Each number is 50 + 12 x the weight over its row's rms, rounded and kept within 0 to 99. Layers, rows and columns count from 0. The size before them is the row's rms in percent of the matrix's.

# layer 6 MLP down (transposed), 320x128, rms 0.209, rows 147-165, columns 0-127
097:57 45 48 59 51 42 58 32 66 44 63 85 55 60 48 38 45 54 46 60 69 63 57 18 59 74 39 56 44 64 66 52 61 62 41 50 56 51 43 57 79 75 50 37 44 35 40 49 44 47 57 44 52 52 53 38 62 45 49 40 44 68 53 38 52 49 46 58 56 41 49 77 51 45 45 61 50 59 59 51 52 69 56 66 67 48 59 77 59 37 55 36 44 37 56 66 66 46 48 52 55 19 56 47 53 62 43 55 41 31 57 45 42 59 56 47 41 47 47 31 37 85 56 62 51 63 62 24
106:35 60 37 52 56 67 59 31 43 52 37 37 60 74 71 35 21 63 61 39 44 54 35 22 67 39 38 54 74 63 38 56 50 64 67 45 65 57 36 37 54 41 43 42 77 53 53 66 55 39 54 48 58 33 37 57 53 60 46 52 52 67 61 42 41 44 32 48 46 41 43 55 45 33 49 44 59 51 40 52 61 43 57 40 59 49 34 53 60 53 62 49 62 56 62 47 39 29 37 54 34 56 76 70 47 43 63 50 54 52 48 41 42 63 44 50 50 51 65 34 66 43 48 44 71 55 24 79
101:41 44 44 26 68 42 12 52 80 35 58 46 52 41 35 28 57 48 69 57 54 45 53 64 38 58 34 42 44 47 45 53 55 53 33 61 28 56 52 53 52 46 52 42 55 63 55 28 57 26 60 47 34 61 44 55 57 35 63 75 34 73 49 56 38 28 53 72 62 47 58 52 35 62 48 45 43 34 50 26 65 64 53 51 37 59 53 42 60 29 55 52 49 71 51 74 56 56 48 49 45 55 51 44 53 59 55 46 33 41 46 52 78 50 47 41 67 49 42 60 63 69 54 38 52 50 51 49
099:70 52 47 48 59 42 52 26 58 59 64 48 51 62 42 28 46 60 49 53 52 40 52 38 63 55 26 46 59 56 40 29 58 62 64 48 36 75 50 43 69 53 20 57 36 51 66 32 41 44 57 57 77 38 30 44 60 43 61 45 47 35 67 38 37 43 48 49 42 42 64 46 50 52 51 58 55 40 63 76 52 49 45 38 33 50 45 66 45 51 48 56 57 50 51 58 71 47 57 63 49 41 44 43 48 39 44 72 39 25 58 49 36 61 74 76 36 44 37 44 50 45 66 57 35 21 33 38
095:64 58 44 43 48 67 68 42 36 52 47 38 48 62 35 60 26 50 59 41 53 49 72 57 35 32 65 51 44 48 58 34 76 49 60 50 49 54 46 66 65 69 43 52 50 37 39 58 47 29 53 42 58 45 44 44 32 63 46 39 64 23 57 37 44 49 43 65 49 60 43 48 40 36 49 80 32 60 39 56 47 77 60 56 40 35 41 57 69 40 54 70 69 43 74 55 65 57 49 59 68 44 71 35 37 52 49 61 47 52 63 51 44 41 30 54 47 24 47 64 45 40 49 42 27 40 37 56
098:45 53 54 59 46 49 45 59 15 55 59 81 65 43 61 52 56 56 39 54 55 56 55 53 30 23 60 55 68 46 26 48 45 50 63 49 63 55 37 68 60 50 45 56 57 45 55 33 64 55 44 50 58 60 44 40 50 48 38 37 45 68 50 60 47 32 49 57 49 65 61 40 33 26 53 52 50 58 52 37 33 54 52 60 41 51 67 64 51 50 52 91 49 46 48 40 21 50 47 37 52 44 33 60 53 63 47 45 59 53 50 37 47 41 57 52 60 39 69 42 60 41 35 25 53 27 15 60
103:64 50 61 44 58 42 35 58 56 26 53 45 47 48 41 41 43 76 61 77 65 53 66 47 55 45 42 40 52 59 57 46 48 60 29 43 39 59 50 53 53 68 58 50 59 45 62 67 59 55 56 68 44 34 43 61 41 63 52 64 46 35 61 46 51 43 53 55 41 45 69 44 42 49 52 40 59 44 30 29 56 44 53 32 57 68 77 66 70 59 37 04 56 55 58 65 44 42 57 40 44 36 59 67 53 51 56 64 35 32 41 47 52 57 46 41 20 51 30 63 38 56 62 53 29 39 47 49
100:48 60 47 41 47 15 50 38 48 45 36 38 45 41 45 34 41 40 31 55 61 42 49 19 57 43 67 39 47 44 71 28 74 57 71 46 50 42 30 43 32 36 66 51 51 31 67 63 49 58 44 48 58 67 20 54 58 65 55 49 36 48 32 50 56 43 54 53 33 38 58 48 39 35 68 40 53 57 48 49 55 53 60 47 54 35 57 36 38 19 53 57 35 40 68 47 37 31 57 48 49 46 42 49 56 73 44 44 43 50 48 63 38 54 77 47 52 51 47 34 33 51 36 46 56 34 42 58
101:35 49 44 47 51 49 60 79 46 44 48 45 50 61 39 64 52 51 39 55 48 32 40 38 45 42 35 39 49 82 74 53 49 47 46 53 31 55 68 46 47 53 43 80 44 67 52 47 74 55 35 48 49 56 53 57 57 56 51 43 41 48 54 39 72 46 53 68 60 71 39 66 52 77 53 47 56 47 62 57 63 59 46 55 43 46 56 64 61 73 78 44 32 77 59 45 58 72 53 58 55 69 57 40 46 57 43 54 58 37 48 48 54 52 43 60 31 29 37 51 66 55 25 64 21 43 43 60
096:99 55 65 50 40 57 51 59 36 36 65 45 57 34 50 55 36 57 43 47 34 40 66 47 33 45 24 51 49 39 39 50 43 57 50 37 73 40 72 43 62 56 45 62 39 40 47 60 46 24 41 70 42 50 61 62 37 51 42 35 43 62 61 26 59 48 39 45 42 54 55 38 44 33 34 52 53 51 46 53 63 56 72 43 51 49 47 53 47 55 67 56 54 44 55 64 49 60 54 60 48 40 50 31 53 36 44 75 45 30 63 55 45 37 66 38 31 43 26 60 59 62 47 72 39 42 34 45
089:35 51 17 45 49 50 59 42 40 54 29 41 57 52 28 52 47 42 59 35 37 66 38 44 67 49 66 52 66 52 58 60 50 64 38 55 54 42 46 25 54 48 51 39 63 42 58 69 58 61 36 61 46 66 56 49 40 51 53 62 42 29 36 39 52 58 53 42 43 39 52 49 56 59 45 27 45 54 35 57 30 44 26 29 67 56 27 40 55 38 46 38 70 26 49 49 36 31 34 42 63 46 61 58 67 49 51 39 41 74 43 48 39 57 73 55 49 47 75 38 56 48 29 47 57 28 54 44
103:67 54 70 43 54 37 33 62 26 48 57 50 18 42 49 40 47 66 24 48 48 49 77 49 41 50 17 60 39 44 32 53 50 54 49 47 45 45 66 39 31 39 31 48 44 57 41 63 58 39 56 50 64 46 57 47 53 42 65 37 43 41 45 47 55 60 38 35 45 53 58 61 39 44 41 39 70 63 59 34 51 61 50 63 41 57 46 43 61 60 50 62 61 73 54 41 67 39 49 38 63 59 49 39 70 38 58 67 56 30 67 46 69 43 48 62 49 25 28 50 42 40 44 59 35 38 38 30
097:64 68 41 48 62 47 56 39 62 44 45 42 40 54 63 45 50 57 14 68 34 47 41 56 50 44 30 46 64 59 35 72 38 62 37 38 44 52 66 47 71 31 44 77 37 57 51 43 54 40 47 56 53 55 52 49 56 37 66 48 49 60 57 54 48 59 42 51 63 40 62 55 70 74 34 36 47 33 71 47 75 73 55 35 45 68 44 53 60 45 58 47 58 60 73 52 33 61 33 56 47 67 48 42 21 48 38 68 50 32 51 40 48 55 38 56 34 53 52 36 43 55 38 32 34 52 43 58
106:48 71 39 36 72 46 56 52 50 46 42 46 53 50 27 45 57 56 43 53 52 68 60 64 43 42 38 51 51 61 31 58 46 33 40 51 50 44 51 56 40 66 51 49 60 43 49 65 45 52 30 22 51 54 59 49 44 70 60 70 57 55 59 33 72 38 33 44 24 41 76 40 65 46 68 46 49 48 60 32 45 63 37 49 77 57 47 57 56 60 48 14 48 53 48 64 47 38 50 52 37 57 68 64 68 60 33 46 82 39 46 65 37 39 59 46 52 51 47 54 43 61 32 45 62 28 49 45
099:16 61 65 58 49 50 50 61 54 39 48 35 47 39 50 55 36 46 54 65 66 47 45 55 60 34 52 53 57 34 45 68 34 36 62 59 52 50 55 30 51 41 56 57 43 49 46 49 63 63 52 40 43 61 56 62 33 36 64 52 58 49 62 54 49 69 66 56 52 42 56 50 65 71 38 36 64 48 46 58 47 42 44 48 65 50 55 62 45 56 51 53 43 55 43 24 18 34 31 56 57 48 50 86 23 45 56 67 48 31 39 43 44 58 37 44 39 77 64 45 40 30 79 39 59 56 36 63
088:45 48 55 39 34 74 44 43 23 46 69 62 69 23 65 56 29 45 32 50 44 52 67 44 57 60 57 48 50 58 57 51 55 60 55 46 68 40 39 61 41 57 78 49 51 40 49 46 33 64 53 48 65 55 60 50 63 59 18 47 53 46 39 47 52 27 59 37 36 61 73 35 45 43 45 46 56 39 62 39 35 51 40 46 60 37 44 35 54 39 42 64 51 52 49 50 39 40 33 69 43 59 49 36 43 71 55 38 42 65 47 61 35 33 39 33 66 57 77 64 42 41 47 47 74 51 45 64
097:61 33 48 49 53 39 30 56 59 57 57 39 32 66 59 36 57 53 48 70 49 26 42 35 55 38 41 54 32 57 36 52 52 57 45 72 41 43 51 58 62 52 35 60 55 43 63 54 63 20 37 60 31 42 36 52 63 59 58 48 53 56 63 49 36 84 55 59 46 47 47 47 47 53 43 48 54 47 52 51 56 71 55 63 54 78 39 59 37 73 60 11 67 54 42 52 52 27 32 45 52 41 59 60 45 44 29 58 53 37 70 44 40 42 65 41 50 56 41 42 42 59 23 49 34 39 49 57
094:67 44 47 50 52 56 57 66 44 60 51 51 53 36 43 47 43 59 58 54 37 55 52 54 73 54 55 48 37 57 51 56 42 58 42 38 55 49 49 57 44 51 55 47 51 22 34 51 64 45 41 55 51 41 59 57 40 71 58 51 69 42 45 61 30 44 48 45 40 77 51 48 45 33 38 81 54 43 66 37 57 53 67 39 71 21 53 56 46 51 63 90 64 69 40 53 10 55 52 37 47 71 56 41 40 55 40 62 70 74 53 51 27 50 54 60 53 42 55 42 48 39 64 52 43 34 43 64
098:71 40 68 66 26 60 45 21 71 51 39 72 56 19 50 35 60 55 49 23 34 59 47 44 39 41 63 35 61 65 56 40 50 54 53 44 56 60 65 53 42 32 38 31 35 51 65 70 53 43 71 62 38 65 44 42 35 38 61 46 39 57 39 61 42 51 52 56 52 47 45 60 36 40 68 48 57 48 54 42 53 49 39 40 40 48 43 47 33 30 62 77 65 37 31 50 50 52 52 38 58 39 23 54 37 55 57 48 52 47 62 38 63 46 54 72 56 64 60 47 45 49 51 40 62 62 39 53
# layer 6 MLP gate, 320x128, rms 0.214, rows 148-165, columns 0-127
102:54 44 21 67 36 39 30 64 39 68 37 47 62 44 53 42 56 54 51 68 63 56 56 52 54 53 61 71 30 57 54 47 57 52 61 62 38 53 45 19 50 27 57 42 53 60 48 53 53 52 44 28 59 36 59 78 29 74 46 45 31 57 44 48 61 57 49 46 75 62 26 31 40 45 61 51 62 38 61 52 54 43 25 38 38 61 68 37 55 41 63 52 49 23 53 44 43 55 36 40 45 48 47 36 40 52 59 62 70 50 29 41 45 32 48 50 45 33 48 56 43 45 62 60 64 58 47 50
093:47 48 69 44 59 37 69 60 66 69 47 48 69 46 45 31 49 46 40 57 40 60 35 59 39 42 37 53 51 41 38 59 68 50 71 35 48 56 54 59 40 59 42 84 67 57 59 46 34 55 71 46 43 35 53 72 55 51 68 68 59 42 38 30 42 51 55 65 46 46 52 41 65 31 51 47 49 59 57 70 45 50 52 35 25 45 51 42 69 52 37 60 26 51 50 26 46 66 56 63 55 50 43 46 64 62 48 62 46 57 32 44 48 71 67 43 63 62 56 20 74 51 40 41 48 50 65 52
098:43 65 23 35 55 59 40 55 58 50 43 34 66 44 38 46 51 48 41 61 60 58 58 53 58 58 53 38 54 34 49 47 61 59 39 70 56 53 67 40 61 39 69 46 55 50 52 58 41 52 57 60 43 61 45 49 34 50 65 49 47 38 44 66 52 39 38 45 26 40 63 38 55 57 39 58 63 57 74 52 73 58 52 59 49 87 21 41 79 63 39 60 66 68 60 67 56 45 42 36 67 56 47 58 74 61 72 51 60 65 67 48 60 55 62 56 47 36 54 60 51 46 23 41 53 54 38 64
100:57 76 29 38 16 63 60 53 48 47 50 46 50 57 45 24 44 49 54 60 57 49 37 41 47 61 47 52 69 53 45 79 55 54 56 53 44 53 33 53 63 40 67 37 33 42 41 31 37 45 59 58 50 51 67 48 56 64 44 47 49 58 31 71 60 46 76 49 15 71 37 38 28 58 58 39 62 32 67 52 37 60 57 39 47 46 43 58 58 62 46 39 40 48 52 50 74 62 43 48 78 55 39 62 67 65 40 50 50 51 50 36 57 54 38 52 49 47 41 34 57 64 34 50 43 44 49 35
095:31 78 41 57 43 50 66 15 48 56 68 40 44 49 50 25 37 42 49 44 42 75 49 42 62 38 48 59 50 42 45 51 51 44 52 64 61 51 47 34 45 66 34 67 55 52 71 74 43 72 72 70 44 45 71 42 57 46 45 46 32 63 59 63 55 60 56 59 49 23 64 50 30 60 33 41 67 64 36 65 46 44 48 26 49 70 42 60 38 54 42 38 43 53 58 24 68 47 50 54 53 58 47 41 60 58 48 48 47 63 49 52 54 67 53 44 75 45 61 41 57 49 40 54 50 46 44 62
103:59 51 64 44 53 46 62 69 45 58 61 43 63 83 54 51 40 68 48 51 39 57 53 53 44 71 40 36 43 66 50 43 37 62 56 42 51 48 40 41 33 59 72 62 80 11 47 38 50 63 35 43 61 54 55 57 44 53 52 38 52 44 53 43 76 28 71 71 55 50 56 60 50 47 60 56 54 51 59 42 54 35 59 48 51 61 37 36 52 42 22 52 35 65 57 42 31 39 59 38 23 66 36 26 48 50 60 54 49 34 32 29 65 55 57 53 59 49 50 48 59 45 53 50 46 46 42 62
106:46 63 65 57 56 49 37 56 47 54 46 56 49 37 50 28 38 56 54 54 39 58 47 34 48 44 48 37 66 30 36 38 53 53 50 60 48 45 37 30 52 46 79 68 60 36 50 58 44 62 51 62 68 54 40 38 46 40 51 41 71 30 47 40 31 54 51 65 38 37 50 57 68 66 50 44 45 56 66 49 53 81 64 28 54 38 65 41 62 42 59 48 65 50 42 34 54 38 51 36 49 48 35 77 81 52 76 47 64 38 58 56 60 48 27 46 50 39 55 27 48 63 24 56 44 55 49 35
093:42 42 37 35 47 58 55 29 63 36 65 61 67 49 59 49 49 45 52 49 52 42 38 40 47 60 26 54 41 35 54 34 46 40 38 79 64 58 73 50 74 36 51 73 41 53 44 30 69 62 53 40 51 47 52 48 61 57 42 44 33 27 46 43 46 53 66 67 53 57 62 45 50 64 32 65 42 46 56 58 40 48 40 29 59 40 42 38 53 58 60 48 38 53 16 55 55 58 57 43 59 53 51 41 70 55 53 56 15 53 50 60 58 46 32 68 46 48 53 60 44 60 34 84 50 57 65 50
117:40 52 49 46 45 36 40 47 88 67 48 40 41 67 45 59 51 30 47 47 32 27 52 61 55 63 58 46 57 47 45 34 52 49 69 20 47 45 44 54 48 55 57 45 53 64 45 66 60 57 54 42 45 40 55 38 31 62 51 42 43 59 41 51 46 51 49 47 55 52 57 45 27 47 59 63 38 61 56 71 21 41 47 71 57 55 59 64 35 59 39 54 40 44 29 44 58 37 52 41 48 33 26 21 47 75 69 55 51 46 53 27 35 58 40 31 47 41 23 49 42 49 46 45 52 48 53 23
101:39 56 46 33 51 53 27 51 53 44 59 61 40 56 32 61 59 52 65 40 32 63 55 52 39 59 38 43 40 48 52 48 33 44 63 55 49 46 59 79 42 60 51 25 37 55 41 55 57 46 42 49 42 50 43 32 41 43 43 69 44 15 14 58 69 52 43 60 59 70 51 70 48 73 53 53 63 66 49 69 70 44 61 61 49 46 42 26 46 70 58 42 70 52 47 44 62 39 40 52 60 55 32 58 41 33 45 47 55 62 63 40 29 43 28 50 48 42 59 68 32 55 58 43 37 48 50 46
100:48 60 80 41 45 55 52 44 33 65 50 36 64 52 40 36 49 67 32 33 17 56 48 48 44 51 49 51 71 77 55 61 67 60 52 49 59 52 65 42 51 68 40 64 41 58 67 64 66 68 43 49 50 61 52 37 39 50 40 40 51 74 57 68 40 66 51 57 56 38 31 45 50 62 64 62 65 54 40 52 46 36 44 72 42 37 64 46 61 65 38 34 54 51 34 22 47 25 40 48 58 43 55 52 59 62 51 39 38 50 37 26 65 42 57 38 49 43 54 46 48 70 61 45 51 50 59 68
110:59 28 65 39 56 42 37 35 42 40 43 51 42 30 53 67 21 51 49 54 77 55 41 68 67 46 49 59 60 55 24 55 42 54 33 41 64 56 70 43 54 56 28 75 55 35 50 60 58 56 63 40 56 41 68 46 66 44 49 38 71 67 49 51 35 47 46 39 52 59 42 41 63 57 52 33 55 38 56 47 58 54 59 35 55 43 48 59 42 57 75 53 50 37 65 41 47 54 68 61 41 54 37 59 51 66 50 36 35 35 62 34 60 65 12 48 48 41 60 60 64 62 43 43 58 69 41 54
109:30 52 61 50 46 57 65 41 39 38 24 43 80 66 42 47 45 56 54 30 49 52 44 57 41 44 48 70 63 69 54 64 62 48 64 51 25 52 49 52 51 31 67 46 63 47 51 55 42 56 49 45 74 46 57 27 80 74 41 38 49 25 58 52 61 48 26 42 50 59 65 76 55 49 46 47 58 39 62 56 41 72 40 47 57 56 42 38 43 50 42 20 35 37 48 49 59 48 64 44 47 37 53 55 49 51 62 42 51 47 27 54 37 47 62 51 38 66 63 61 52 52 51 51 28 28 56 52
104:40 24 46 33 71 57 42 70 29 41 64 40 52 46 31 60 61 65 54 54 49 24 43 46 54 43 34 32 59 57 41 60 71 34 61 52 48 22 58 51 73 44 50 48 48 49 24 42 75 77 58 40 44 36 31 58 44 36 43 48 60 59 68 69 48 48 53 66 41 35 52 70 49 46 41 53 43 65 61 53 53 39 60 59 46 52 46 47 47 39 39 22 56 43 59 57 42 55 72 47 48 57 45 36 54 56 63 45 57 58 51 61 63 49 44 46 57 57 40 49 58 49 75 71 45 63 47 27
103:39 54 59 46 49 49 49 51 60 65 44 45 47 25 55 47 59 57 45 53 64 56 33 46 53 51 44 57 47 61 54 51 46 31 29 64 33 54 48 44 73 40 56 53 43 51 46 45 57 45 28 32 51 46 47 63 55 55 70 46 64 64 83 53 51 40 69 33 61 59 27 47 24 57 69 50 75 54 69 41 46 51 51 45 20 69 50 60 70 47 45 46 46 31 48 61 56 50 71 33 54 50 54 57 48 37 45 64 43 76 42 52 66 75 50 60 55 68 60 43 31 50 42 56 64 29 63 36
101:47 44 68 35 43 41 54 70 67 47 68 32 46 39 56 41 40 53 63 51 65 45 55 55 36 44 16 31 43 39 39 57 70 35 49 81 66 40 53 54 63 62 48 36 60 37 62 47 45 50 58 34 62 56 64 49 45 54 70 79 45 56 52 56 33 28 58 62 66 57 78 59 58 63 54 64 60 58 48 41 37 41 78 42 49 35 64 47 59 63 72 58 46 52 52 66 42 67 58 53 49 57 30 38 39 67 54 51 44 44 43 40 50 43 70 35 53 57 49 35 54 52 54 45 40 64 46 50
096:59 51 30 53 65 70 40 46 48 71 45 63 54 31 55 41 59 66 59 48 74 59 61 30 41 38 49 51 32 30 47 50 44 50 47 44 39 24 54 37 42 51 42 57 64 49 44 71 59 58 46 54 49 70 49 54 63 45 39 42 55 48 65 70 62 59 63 54 46 40 73 67 47 22 41 39 49 61 48 38 44 39 45 39 37 79 40 80 64 52 52 53 61 35 55 54 46 27 67 48 46 36 54 62 41 34 46 44 34 38 38 42 72 62 53 40 54 38 57 45 57 51 33 48 47 56 57 78
098:44 80 44 30 41 71 53 68 44 47 59 47 62 44 54 50 10 34 39 54 62 50 52 36 59 46 67 59 74 46 30 63 76 34 67 51 47 34 58 56 34 27 39 56 54 46 66 44 63 55 62 38 52 41 65 53 37 63 59 60 44 66 37 50 46 49 44 62 42 47 47 30 52 60 33 27 52 59 55 65 35 53 60 49 54 63 73 58 62 43 57 45 32 62 67 57 50 46 52 54 39 45 55 56 48 44 70 63 51 51 41 45 40 50 59 28 33 52 47 46 48 54 66 58 44 66 60 27
# layer 6 MLP up, 320x128, rms 0.223, rows 148-165, columns 0-127
100:43 41 48 47 61 50 62 67 41 42 64 56 47 49 53 43 54 47 39 52 58 68 59 52 51 28 56 42 49 54 59 54 57 57 53 23 47 35 55 25 58 61 41 31 43 78 53 50 62 39 50 64 41 53 49 66 59 60 69 66 43 57 40 47 71 41 56 46 50 79 41 43 45 61 59 42 44 26 67 40 56 29 35 40 60 44 38 59 54 43 47 62 36 55 44 51 31 38 77 43 59 63 39 44 53 52 64 68 43 66 26 27 54 54 50 46 26 60 53 49 60 38 80 57 63 32 48 67
102:49 35 37 51 41 32 45 55 43 42 51 61 48 56 63 50 54 57 54 39 43 37 37 54 59 71 59 74 46 74 55 49 48 51 48 59 48 58 29 51 63 48 72 44 60 61 40 52 39 64 32 32 48 42 39 31 50 50 47 53 64 49 70 59 61 51 51 45 48 73 57 41 54 51 37 54 53 51 50 50 46 67 49 58 47 33 35 50 35 63 48 54 56 22 68 63 37 52 38 56 41 49 05 82 36 62 48 30 38 49 63 46 60 55 75 49 48 64 57 80 50 49 47 60 42 44 38 29
100:36 64 71 58 53 34 67 42 38 50 64 65 41 34 20 50 57 60 48 41 33 53 62 47 51 31 62 45 23 31 40 55 40 56 51 50 50 50 50 40 64 55 41 47 48 56 66 54 57 51 44 39 65 58 60 37 46 32 53 66 50 55 69 43 55 54 33 42 51 38 51 26 50 50 36 68 62 73 42 54 52 19 58 39 57 65 65 46 34 52 58 59 62 64 31 79 42 34 58 41 63 41 49 60 57 39 46 47 43 66 56 78 60 64 56 43 55 65 58 67 56 57 24 52 58 46 57 59
096:56 54 33 35 34 49 51 24 51 54 58 46 44 56 39 41 78 46 67 33 52 56 50 47 50 59 66 80 60 61 54 52 44 44 47 33 50 40 37 58 43 42 45 48 33 47 37 45 55 51 47 36 50 74 82 53 35 55 48 42 49 51 62 59 40 52 70 58 33 65 62 08 27 46 55 51 37 27 46 50 55 75 39 31 58 43 29 68 53 56 47 33 51 43 50 55 39 60 57 63 47 60 59 59 42 59 70 45 54 29 48 30 58 54 46 48 50 63 44 40 40 48 53 29 49 54 61 40
107:59 36 50 44 43 55 52 74 43 43 58 55 43 54 57 44 47 53 55 48 42 40 62 15 58 44 40 39 20 57 38 51 30 62 43 59 71 55 49 59 62 57 51 25 68 50 51 38 69 49 38 46 43 36 64 33 39 43 34 46 50 38 34 39 56 61 38 33 32 54 40 47 41 65 46 54 37 39 50 38 53 59 69 71 51 44 63 42 67 62 56 49 48 58 68 38 58 63 66 67 30 53 83 49 62 41 42 73 45 59 30 51 54 54 52 59 48 34 36 42 37 67 50 62 47 42 66 38
100:34 53 43 46 24 79 42 60 58 44 31 63 66 50 51 65 48 56 44 39 52 55 33 39 44 55 47 56 45 40 47 56 42 55 39 47 43 49 44 48 38 40 43 61 45 30 51 21 29 59 27 42 66 55 34 49 42 45 49 34 41 62 29 63 80 40 73 45 50 50 59 61 42 37 72 50 59 47 42 17 61 41 64 57 47 43 35 65 38 30 52 43 35 37 41 40 62 41 53 30 47 61 56 49 29 41 59 52 50 47 50 25 59 48 67 37 53 47 50 38 52 39 39 75 55 58 46 52
101:51 57 77 47 50 55 71 52 61 57 42 43 29 71 41 42 53 45 48 52 59 61 57 51 45 50 63 45 47 36 71 31 34 56 57 51 65 57 71 37 63 40 45 50 55 42 60 38 48 38 44 36 59 50 50 54 46 23 56 49 37 61 43 41 47 31 75 66 43 78 63 73 36 63 44 62 44 69 43 49 59 42 51 44 41 72 87 47 59 33 57 51 58 30 49 44 45 65 68 51 47 51 53 51 28 65 49 60 49 53 45 57 32 59 70 51 65 61 62 34 48 36 43 50 50 34 70 57
105:59 51 61 65 50 47 61 37 60 53 58 55 47 45 35 34 46 50 40 54 42 61 35 68 65 71 61 67 33 56 50 57 54 70 51 44 66 36 71 41 35 47 48 64 60 74 58 58 55 38 47 65 55 71 62 40 43 60 58 65 41 58 58 63 50 58 66 60 54 41 40 52 63 46 51 53 57 48 54 45 48 64 54 30 45 56 50 56 62 69 33 26 63 37 36 57 32 71 31 41 49 45 46 13 42 68 43 59 26 41 23 47 50 56 52 61 58 67 73 45 66 64 49 51 36 51 60 59
115:64 64 48 49 51 57 52 67 46 42 47 22 50 69 48 43 45 49 29 50 63 29 42 63 56 59 29 61 66 61 36 60 68 23 45 55 71 55 48 52 38 56 50 46 34 43 58 42 49 62 53 74 52 71 59 73 56 47 68 60 63 23 57 57 67 71 40 43 40 47 33 50 46 40 40 41 65 41 34 63 46 49 74 52 35 39 47 60 56 72 54 55 46 52 53 48 45 70 60 52 49 69 63 44 52 29 36 49 45 46 37 64 67 61 57 68 51 28 48 54 48 48 55 50 75 62 50 65
099:48 64 79 30 58 44 50 49 50 49 51 58 40 45 59 48 59 28 45 50 33 44 77 42 59 47 44 85 69 65 57 43 46 46 63 65 54 58 65 54 45 43 56 69 50 49 23 53 78 49 38 60 60 47 63 35 44 53 59 32 52 78 64 43 36 64 49 42 59 48 46 44 37 64 71 42 45 45 53 26 53 45 60 38 39 44 70 50 41 60 41 32 52 47 30 34 42 51 20 45 60 63 60 57 32 35 53 71 51 43 45 48 63 41 55 56 52 66 56 44 50 50 38 50 49 48 59 37
118:46 61 31 48 44 35 50 33 54 34 55 60 37 63 62 45 56 37 57 65 43 66 65 39 47 64 48 66 16 31 54 48 36 49 50 49 39 45 38 49 52 47 42 46 56 53 51 31 37 50 52 41 52 43 71 38 48 50 27 63 43 34 58 60 38 62 70 63 51 83 56 48 63 56 57 35 41 43 56 67 54 62 58 39 57 88 65 36 39 40 52 38 46 72 62 70 72 39 47 69 47 43 44 53 46 47 49 69 60 44 55 60 66 59 35 44 58 48 60 68 37 55 38 35 43 50 64 39
099:63 32 62 50 49 62 53 63 47 42 66 77 52 72 51 55 43 36 53 56 50 41 44 61 47 52 49 33 25 49 59 47 43 56 47 70 51 60 61 56 55 56 41 67 41 49 47 55 51 41 37 54 51 52 65 53 53 60 54 38 58 45 61 44 34 66 65 54 37 55 63 28 50 73 51 44 62 77 66 64 45 48 34 59 50 83 38 40 31 57 57 42 47 61 44 40 59 68 65 54 63 50 41 60 43 39 50 62 52 28 84 54 49 50 53 44 42 51 27 48 46 44 52 66 24 86 61 50
108:32 57 35 36 38 54 32 34 43 43 30 50 68 37 35 36 59 62 49 55 62 33 60 49 46 54 40 42 50 50 59 31 66 43 50 47 35 49 24 64 41 47 54 46 71 64 58 33 49 54 45 36 49 53 57 45 65 67 33 64 52 50 52 36 61 51 36 33 36 80 29 66 77 60 53 51 37 56 57 50 43 48 54 48 51 36 59 59 48 48 74 57 61 50 41 41 46 38 59 30 49 46 51 50 36 41 40 34 30 34 54 28 66 54 50 40 36 47 28 63 27 65 62 48 25 47 58 47
097:44 48 58 65 52 54 44 59 48 50 67 57 51 62 39 30 36 25 35 52 59 74 66 50 49 64 43 52 32 50 47 55 50 57 33 51 66 52 44 21 64 43 63 49 29 59 53 66 28 39 63 45 65 25 58 58 34 56 61 46 64 48 72 54 57 48 51 51 41 66 40 63 40 61 39 40 24 73 62 34 53 37 50 54 60 64 54 36 45 51 44 41 46 70 36 57 70 61 54 42 60 63 37 47 37 48 33 55 52 52 52 66 46 54 43 57 54 80 52 54 48 26 64 69 34 44 57 34
093:58 59 34 38 52 58 44 54 63 42 46 45 46 64 34 59 57 48 67 51 31 51 42 70 48 30 49 51 55 47 36 54 59 45 64 46 42 36 73 52 71 80 37 22 61 55 55 24 52 50 45 37 38 38 51 53 69 43 44 59 72 43 49 43 50 63 35 54 67 44 55 49 64 28 48 70 70 54 26 38 43 42 55 40 28 29 56 56 44 40 50 64 63 51 74 47 57 51 54 55 33 50 43 58 63 50 59 29 33 39 39 46 49 46 61 40 67 33 47 54 64 39 63 46 22 53 47 52
106:24 70 41 50 49 41 53 50 51 47 59 23 54 36 59 45 41 52 67 43 64 50 67 56 57 46 31 32 32 48 38 49 56 41 61 20 55 52 81 44 36 55 37 35 46 45 56 37 47 59 65 42 53 52 41 43 40 69 66 59 57 31 28 61 46 50 44 49 71 55 45 55 40 63 40 65 54 67 37 54 67 38 58 43 27 31 61 43 73 68 57 62 40 41 48 46 40 50 56 54 77 57 32 54 58 53 35 51 53 47 47 27 44 60 73 55 40 48 40 59 34 57 70 44 45 60 54 44
098:23 55 52 41 54 78 44 64 42 46 30 42 51 60 55 49 39 44 62 34 54 72 44 47 53 68 66 48 53 54 60 48 44 53 37 62 48 55 52 39 54 63 60 34 44 32 73 49 61 53 43 37 45 44 45 67 60 47 54 59 51 68 55 42 68 38 53 68 69 57 40 50 51 54 49 49 62 33 38 48 57 40 60 64 35 38 57 50 31 67 48 36 47 69 67 34 38 42 58 59 54 53 45 74 30 43 69 45 46 51 58 24 66 55 80 28 42 54 82 59 65 53 53 65 47 30 57 43
095:54 62 59 42 66 39 53 64 52 44 49 35 55 36 45 52 65 47 69 53 40 52 50 64 35 64 38 65 52 59 61 36 61 62 54 34 54 64 63 61 38 57 72 52 44 63 62 52 64 49 46 35 46 56 57 60 43 46 48 41 32 80 62 52 39 53 38 39 56 48 36 70 46 38 36 29 38 71 59 50 49 65 68 55 47 39 55 26 41 38 62 60 34 55 58 37 69 55 55 67 49 37 56 44 51 40 56 37 26 58 62 64 58 68 58 55 54 55 78 46 31 65 44 74 40 60 37 77